Weights of a small GPT-style language model, trained from scratch on English Wikipedia.
Architecture: RMSNorm before each block, rotary positions, no biases in attention or MLP, untied embeddings.
Each number is 128 + 24 x the weight over the matrix's rms, rounded and kept within 0 to 255. Layers, rows and columns count from 0.

# layer 8 attention value, 64x192, rms 0.194, rows 0-48, columns 64-127
[[168 156 148  95 164 112 159 129 103 162  99 138 117 131 146 116  90 128 161 143 145 150 156 139 132 122 116 107 110 138 105 189 152 129 129 129 117 120 119 108 114  93 139 172 124 138 124 154 125 117  82 140 121 135 115  99 143 107 110 109 107 114 140 134]
 [132 102 124 100 141  87 113  95 127 146 153  90 138 115 138 102 159 154 102 100 134 105  89 121  57 135  96 118  71 154 153 143 160 179 120 156  75 112 104 101  95 145  98  82 165 122 129 137 148 168 130 137 164 154 119 151 121 157 137 125  72 135 112 114]
 [151 118 138 144 140 146 104 122 159 131 181 115 130 135 122 126 163 129 140 132 153 120 109 143 178  61 124 125 116 144 151 162  93 146 126  98 188 160 139 133 132 123 115 147 109 144 166 113 136 190 143 111 181 103 107 131 119 120 109 112 110 133 106 110]
 [ 88 142 121 151 141 120 153 157 156 155 109 182  92 123 151 145 131 140 147 158 102 134 123 129 108 128 124 141 133 102 121 157 141  86 141 154 127 135 142  99 116 138 143 152 114 115  85 145 140 113 121 134 122 133 162 101 151 127 143 140 145 149 151 142]
 [113 139  95 113 109 132 139 134 139 129 129 140 155 121 129  85 142  96 107 129 129 143 119  72 154 112 148  89  96 113  93 120 145 131 140 141 123 125  91 150  91 111 124 117 152 123 110  89 116 176 155 126 124 160 124 142 106  74 118 155 121 178 105 137]
 [161 144 139  93 159 140 142 119 129 174 137 167 141 121 153 103 112 132 121 146 102 141  96 124 142 147 130 102 173 129 152 165 107 144  71 149  89 128 117 134 162 107 121 118 119 127 146 134 123 129 136 131 138 125  98 156 143 133 147 172 136 160 123 133]
 [121  92 164 123 114 105 159 127  83 115 101 150 148 149 177 164 103 103 152 121 111 144  60 144 119 141 139 134 141 120 160  93 124 116 141 120  91  91  96  99 163 117 110 177  86 122 121 132 108 170 155 100  85 119 102 135 132  82 159 128 103 137  82 118]
 [103 160 122 151 104  98 127 128 124  98 158 168  74 115  60  86 117 140 127 169 111 117 103 141  97 150 164 120 137 115 107 134  83 143 155 107 176 139 151 109 124 110 161  88 142 125  99 139 107 124 148 109 113  84  64 138 147 123 119  87 145  99 123 122]
 [121  92 113  83 107 125 103 196 117 144 127 142 143 182 143 145 104 132 131 107 111 134 150 130 146 107 101 116 136 117 146 126 137  61  79 124 155 118 128 138 168 150 133 157 107 125 131 153 106 117 101 143  93 125  84 150 143 126 185 142  81 130 131 143]
 [ 83 128 141 146 133 116 150 134 118 136 173 180 134 117 131 164 114 140 161 152 110 138  70 106 127 145 100 123 119 153 101 167 181  94 143 118 111  91 110 140 125 113 134 104 106 107 134 161 135  83 113 115 165 114 156 150 115 109 128 110 129 127 126 124]
 [142 175 124 138  96 125 171 103 134 143 140 143 117 112  46 108 147 100 113 142  96 100 148  93 136 129 120 163 101 105 150 107 120 104 158 139 127 152 125  95 180 125  86 122 112 141  58 112 122 122 147 101 172 155  93 125 143 127 156 156 130 117 158  90]
 [140  73 190 105 165 149 168 102 146 150  98 154 116  71 141  91 123 122  75 123 126 127 116 105 145 131 114 114  80 198 136 140 155 125 143 124 129 179 127 109 134 105 134 112 133 126 162 141 117 168 123 140 111 188 129 134 157 101 184 141 140 149 134 140]
 [101 113  80 133 120 113 122 162 169 110 113 100 160 145 109 100 155 108 153 104 140 117 133 113 123 100  98 117 133 120 129 128 121 151  98 166 136 112 140 112 124 171 101 133 150 119 122  87 104 114 127 143 168 167 110 143 117 133 129 148 119 121 130 151]
 [150 120 137  99 118 133 138 152 129 127  90  80 181 160 131 140 107 131 121 131 109  95 122 101 102 121 143 118 133 124 137 109 152 150 127 153 109 138 124 144 126 140 116 156 156 123 149 124 124 120 118 122  95 116 142 119 192 116 124 107 140 119 109 137]
 [136  93 101 116 146 134 154 137 146 121 143 114  79 109 151 126 136 143  85 167 161  94 163 117 101 105 144 115 136 127 127 144 158 127 126  91 136 153 118  81 157 145 103 160 139 131 164  81 123  93 115 119 121 144 145 110  95 111 130 136 102 117 126 104]
 [ 95 139  98  86 138 124 120 150 112 122 157 138 124 108 159  83 101 139 114 114 112 126 153  88 129 112  92  75  95 123 129 157 137 152 164  88 130 148  97 138 121 147 146 111 150 127 139 147 112  73 103 136 154 126 118 136  76 132 112 119 149 125 102 111]
 [109  77  87 132 120 125 142 139 124  97 138 151 119 111 140  96  94 162 132 132  95 123 139 141 148 137 151 150 123 132 136 159  87 148 111 129 108 137 137 112 102 152 155 133 113 130 128 126 158 135  89 103 156  99 164 105 127 110 144 126 155 140 105 136]
 [132 150 120 116 168 136 101 104 133 124 129 133 122 135 116 116 118 134 124 153 134 122 129 145 169 102 146 134 185 116 119 149 122 134 143 138 167  57 158 119  86 122 139 128 148 131 146 119 128 133 147 146 147 161 142 125 155 134 143 143 133 110 117 110]
 [127 104 139 131 110 101 126 168 125 111 140  97 103  89 133 135 133  97 142 135 112 122 184 125 188 171 134 116 111 140 132 145 125 147  68 145 138 166 172 128 162 100 124  89 133 162 116 143  93 135 118 124  96 130 106 148 161 140 108 153 147 159 141  93]
 [109 152 103 140 118 135 136 119 122 120 131 172 166 156 152 145 134 120 182 135 128 124 165 158 157 108 120 107 164 148 147 147 117 133 149 146 149 184 127  89 150 132 136 150 154 137 107 154 138 157 156 158 145 131 153 133 141 102 163 153  98  98 127 137]
 [136 105 114 124 122 151 151 115 117 128 147 113 159 127 137 136 140 103  96 146 174 100 122 122 127 161 137 135 141 114 112  87 105  83 107  74 123 140 112 127 120 147 125 147 107  97 115 126  76  94  74 146 175 152 116  83 150 107 145 117 115 104 170 111]
 [118 181 107 155  99 120 132 122  84 150 114 146 118 130 135  82 114 104 165 172 105 128 128 133 123 158 120 154 163 148 132 116 119 118 140 109 148 131 118 118 106 161 131 143 121 155 109 147 126 145 140 129  89 141 195  91 133 146 115 156 141  85 132  75]
 [139 114 163 138 136  91 136 101 103 141 135 106 143  52 116 123 153 147 150  89 143 106 128 100 111 190 133 100 149 148 135 130 133 135 107 118 151 132 149 148 146 107 153 123  95 100 141 120 163 105  94 124 156 134 122 114 124 160 129 152 123 164 125 113]
 [129 128 156  76 119  84 166 163 125  92 126 107 177 116 121 157 139  75 140 129 119 165 136 143 106 118 101 102  95 120 132 113 132  86 132 182 115 129 105 160  98  72 123 130 125 139 138 112 115 128 142 148  99  75  69 116  98 116  77 149 133 122 107 113]
 [183 150 121  96 121 138 140 134 110 122 166 109 114 141 117 102 124 119 140 102 136 113 173 127 158 118 134 122 101  98 144 146 116 143 121 121 174 119  94  87 128 113 147 122 137 153 116 115 118 174 105 138  75 145 147  92 149 133 153 131 148 143 168 165]
 [117 140 174  81 136 174 109 123 109 147 165 128  95 134 114  69 111 107 110 103  87  73  89  89 120  86 109  84 122  95 157 122 107 141 121 125 128 133 122 106 139 116 127 108 166 100 183 113  80 133 143 115 143 124 162  95 119 143 146 116 155 103 119 141]
 [128 126 128 140 163 139 130 151  87 133 152 133 118 187  99 132 148 140 107 121 152 144 163 130 106 116 156 116 116 144 125 106 130 103 152 129  93 130 132 112 117  72 163 106 133 133 124 121 136 116  91 148 122 141 153  88 168  81 102 131 122 146 122  83]
 [111 113 128 122 111 164 123 118 120 161 105  88 149 109 111 143 138 128 110 109 147 111 138 128 182 153 103 153  94 134  82 130 148 144 186 141 145 118 126 127  91  77 122 138 172 112 156 125 131 131  96 140 136 121  99 115 103 131 141 173  82 132 163 129]
 [155 127 107 125 123 152 137  99 124 120 100 148 130  77 125 137 126 120 157 107 146 110 157 127 116 101 101  97 105 140 163 127  97 104 129  74 121 101 125 117 173 139 116 130 142  95 148 129 134 104  97 122 115 110 118 126 119 104 133 128 132 151  90 111]
 [142 127 156 122 155  93 130 135  93 139  83 123 124 174 144  95 138 123 118 120 152 106 122 158 102 137  98 156 112 112 103 128 144 172 150 125 140 128  85 149 162 116 130 174 146 132 109 141 144 140 154 171  95 174 132 111 113 163 112 106 135 104  97 126]
 [132 113 106 137 104 166 149 161  94 151 113 141 117 127 134  94 145 151 102 101 105 118  92 154 143 148 118  90 157  94 115 156 155 156 170 160 117 126 140 114  99 125 137 135  89 143 127 144 140 129 160 114 158 151  77 128 154  95  97 106 155 103 158 126]
 [152 161 142 136 138 182  87  99 151 144 150 109 129 136 106 139 156 121 124 130 150 152 128 135 133 157 145 147 151 137  96 112 146 152 143 115 125 110 157 137  84 129 102 147 175 135 160 104 113 117 106  93 141 134 114 124 177  94 153 104  95 102  98 167]
 [ 97  98  72  94 157  86 140 112  93 149 120 121 111 139  79 143  87 157 124 128 124 139 106 175  94 123 133 154 160 126 173  87  72 125 113 102 118 149 108 153 112 158 102 151 114 174 117 168  78 131  89 132 118 123  92 145 117 117 102 166 120 126 105 146]
 [127 146 117 118 143 141  82 102  76 167 145 115 134  89 198 146 139 123 151  90 135 134 102 165 107 118  90 118 120  87 107  92 102 132 132 127 138 129 106 102 137 112 123 149 121 167 114 155 103  93 132 132 122 100 140 114 143 128 145  99 123 131 177 156]
 [110 151 149 124 125 121 127 145 119 128 153 138 148 141 102 142  73 151 132 122 120  60 128 160 136 111 129 130 113 140 106 162 106 152 148 152 114 139 118 136 149 129 115 170 115 154 102 118 125 131 124  75 102 162 131 129 109 135  84 115 139 110 138 132]
 [183  79 153 166 153 161 124 124 113 176 110  84 142 127 118 113 128 188 111 103 130 138 156 143 126 145  97 146 111  88 133 131 122 130 130 125 134 133 109 158 105 187 160 129  96 121  90 144  97 135 104 137 128 102 110 134 130 159 142  91 141 120 104 113]
 [ 90 126 160 137 139 154 110 106 123 141  91 101 109 134 125 132 149 139 105 128 156 146 118 134 124 135 163 109 129 113 100 166 108 122  83 116 108 150 103 138 129 173 151 112  87 140 108 164 138 126 122 139 147  96 171 123 103 155 128 136 145 103 138 176]
 [123 117  88  77 156 154 106 124 137 159 135 118 144 111 148 119 103 116 141 151 128 116  80 133  89 121  91 125 168 155 131 109 123 145 152 175 111 162 154 165 108 166 129 108 138 110 120 126 128 157  98 130 145 143  98 139 114 128  89 125 181 108  93 115]
 [ 94 151 155  88 179 150 147 129  93 128  91 136 151 156 112 115 133 137 147 131 118 120 147 124 142 188 111 144 144 118 112 148 125 110 123  88 107 114 119 122 133 124 126 158 130 163 146 133 130 157 138 138 104 117 138 121  83 126 121 114 150 127 130 124]
 [ 86 134 138 116 183  99 113 122 124 118  91 138 138 153  83 179 165 158  96 152 144 108 175 123 113 159 158 137 117 130 147 120 121  91 114 142 154 136 122 110 192 158  94 149 122  77 130 128 118 100 146 136 136 154 149 135  93 144 154 116 157 131 152 194]
 [127 136 130 130 123 145 182 119  96 108 163 126 154 120 137 134 133 119 179 150 141 120 133 124 139  91 102 129 132 166 143 117 139 138 131 114 124 147 167 124 159 116 117 132 116 128 141  89 121 114 127 107 119 153 133 126 100 107 110 133 115 149 101 148]
 [ 90 127 114 151 120  93 113 142 171 127 135 122  96 122 155 129 109 125 116 114  89 134 144 113 105 170 101 101 129 142 138 136  70 161 116 111 109 115 118 123 178 106 120 105 132 132  83 137 165 144 127 135 167 184 132 127 122  97 109 114  97 133 132 125]
 [ 71 113 126 169 140 132 118 151 144 132 104 104 123 136 112 117  66 152 144 132 148 138 131 107  89 127 130 132 148 113 138 146 196 112 137 149 140 107 124  96 125 130 130 121 141 115 116 119 127 108 179 135 127  94 151 133 138 161 167  75  83 114 148 121]
 [136  92 113 166 133 108 116 160 119  81  84 186  84 128 143 118 128  91 175 152 138 117 137 129 110 106 122 146 131 118 112 104  96 107 140 140 132  99 125  74  84 162  88 125 116 129 142  82 114 134 143 126 151 120 160 172  94 114 125 129 147 104 168 155]
 [125  92 145 149 123 144 135 105 137 167 110 174 136 119 107 118 113 118 114  89 190 150 120 102 145 139 155 149 130 128 134 119 134 124  98 135 140 152 109 106  85 117 114 111  76 184 124 189 165 120 158 122 119 137 161 137 109 107 168 117 149 129 123 111]
 [131 105 144 164 110 130 110  87 120  97  73 149 145 140 154 181 131 101 117 139 142 101 121 145 133 141 141 150 107 121  85 118 127 107 110  56 119 128 158 150 169 137 170 112  96 132 120 116 132 139 138 136 157  63 119 124 167 154 109 128  99 100 129  90]
 [118 135 152 157 160 158 120 130 134 150 147 126  75 183  73 163 120 130 136 125  81 169 128 148  95 124 112 166  98 111 105 133 210 118 101 105 133 152 159  99 131 120 171 110 125 124 103 125 155 130  98 145  97 148 100 170 125  94 129 123 132 131 139 113]
 [170 170  90 138 109 146 119 100 139 123 146 118 149 137 114 158 137 143 158 101  77 123 131 150 126 152  77 105 136 112 140 163 144 140 113 135 118 125 116 129 134 138 174 104 100 132 123 132 114 172 129 133 149 102  77 139  86 142 148 104 115 131 139 136]
 [129 131 131  98 118 134 146 123 116  87 121 144 127 107  91  96 156 124 144  67 102  83 168 152 126 161 151 154 115 129 152 115 103 129 117 148  97  97 156 104 109 100 132 112 166 115 174 110 151 129 144  80 133 129 129 144 164 116 147 144 106 173 123 146]]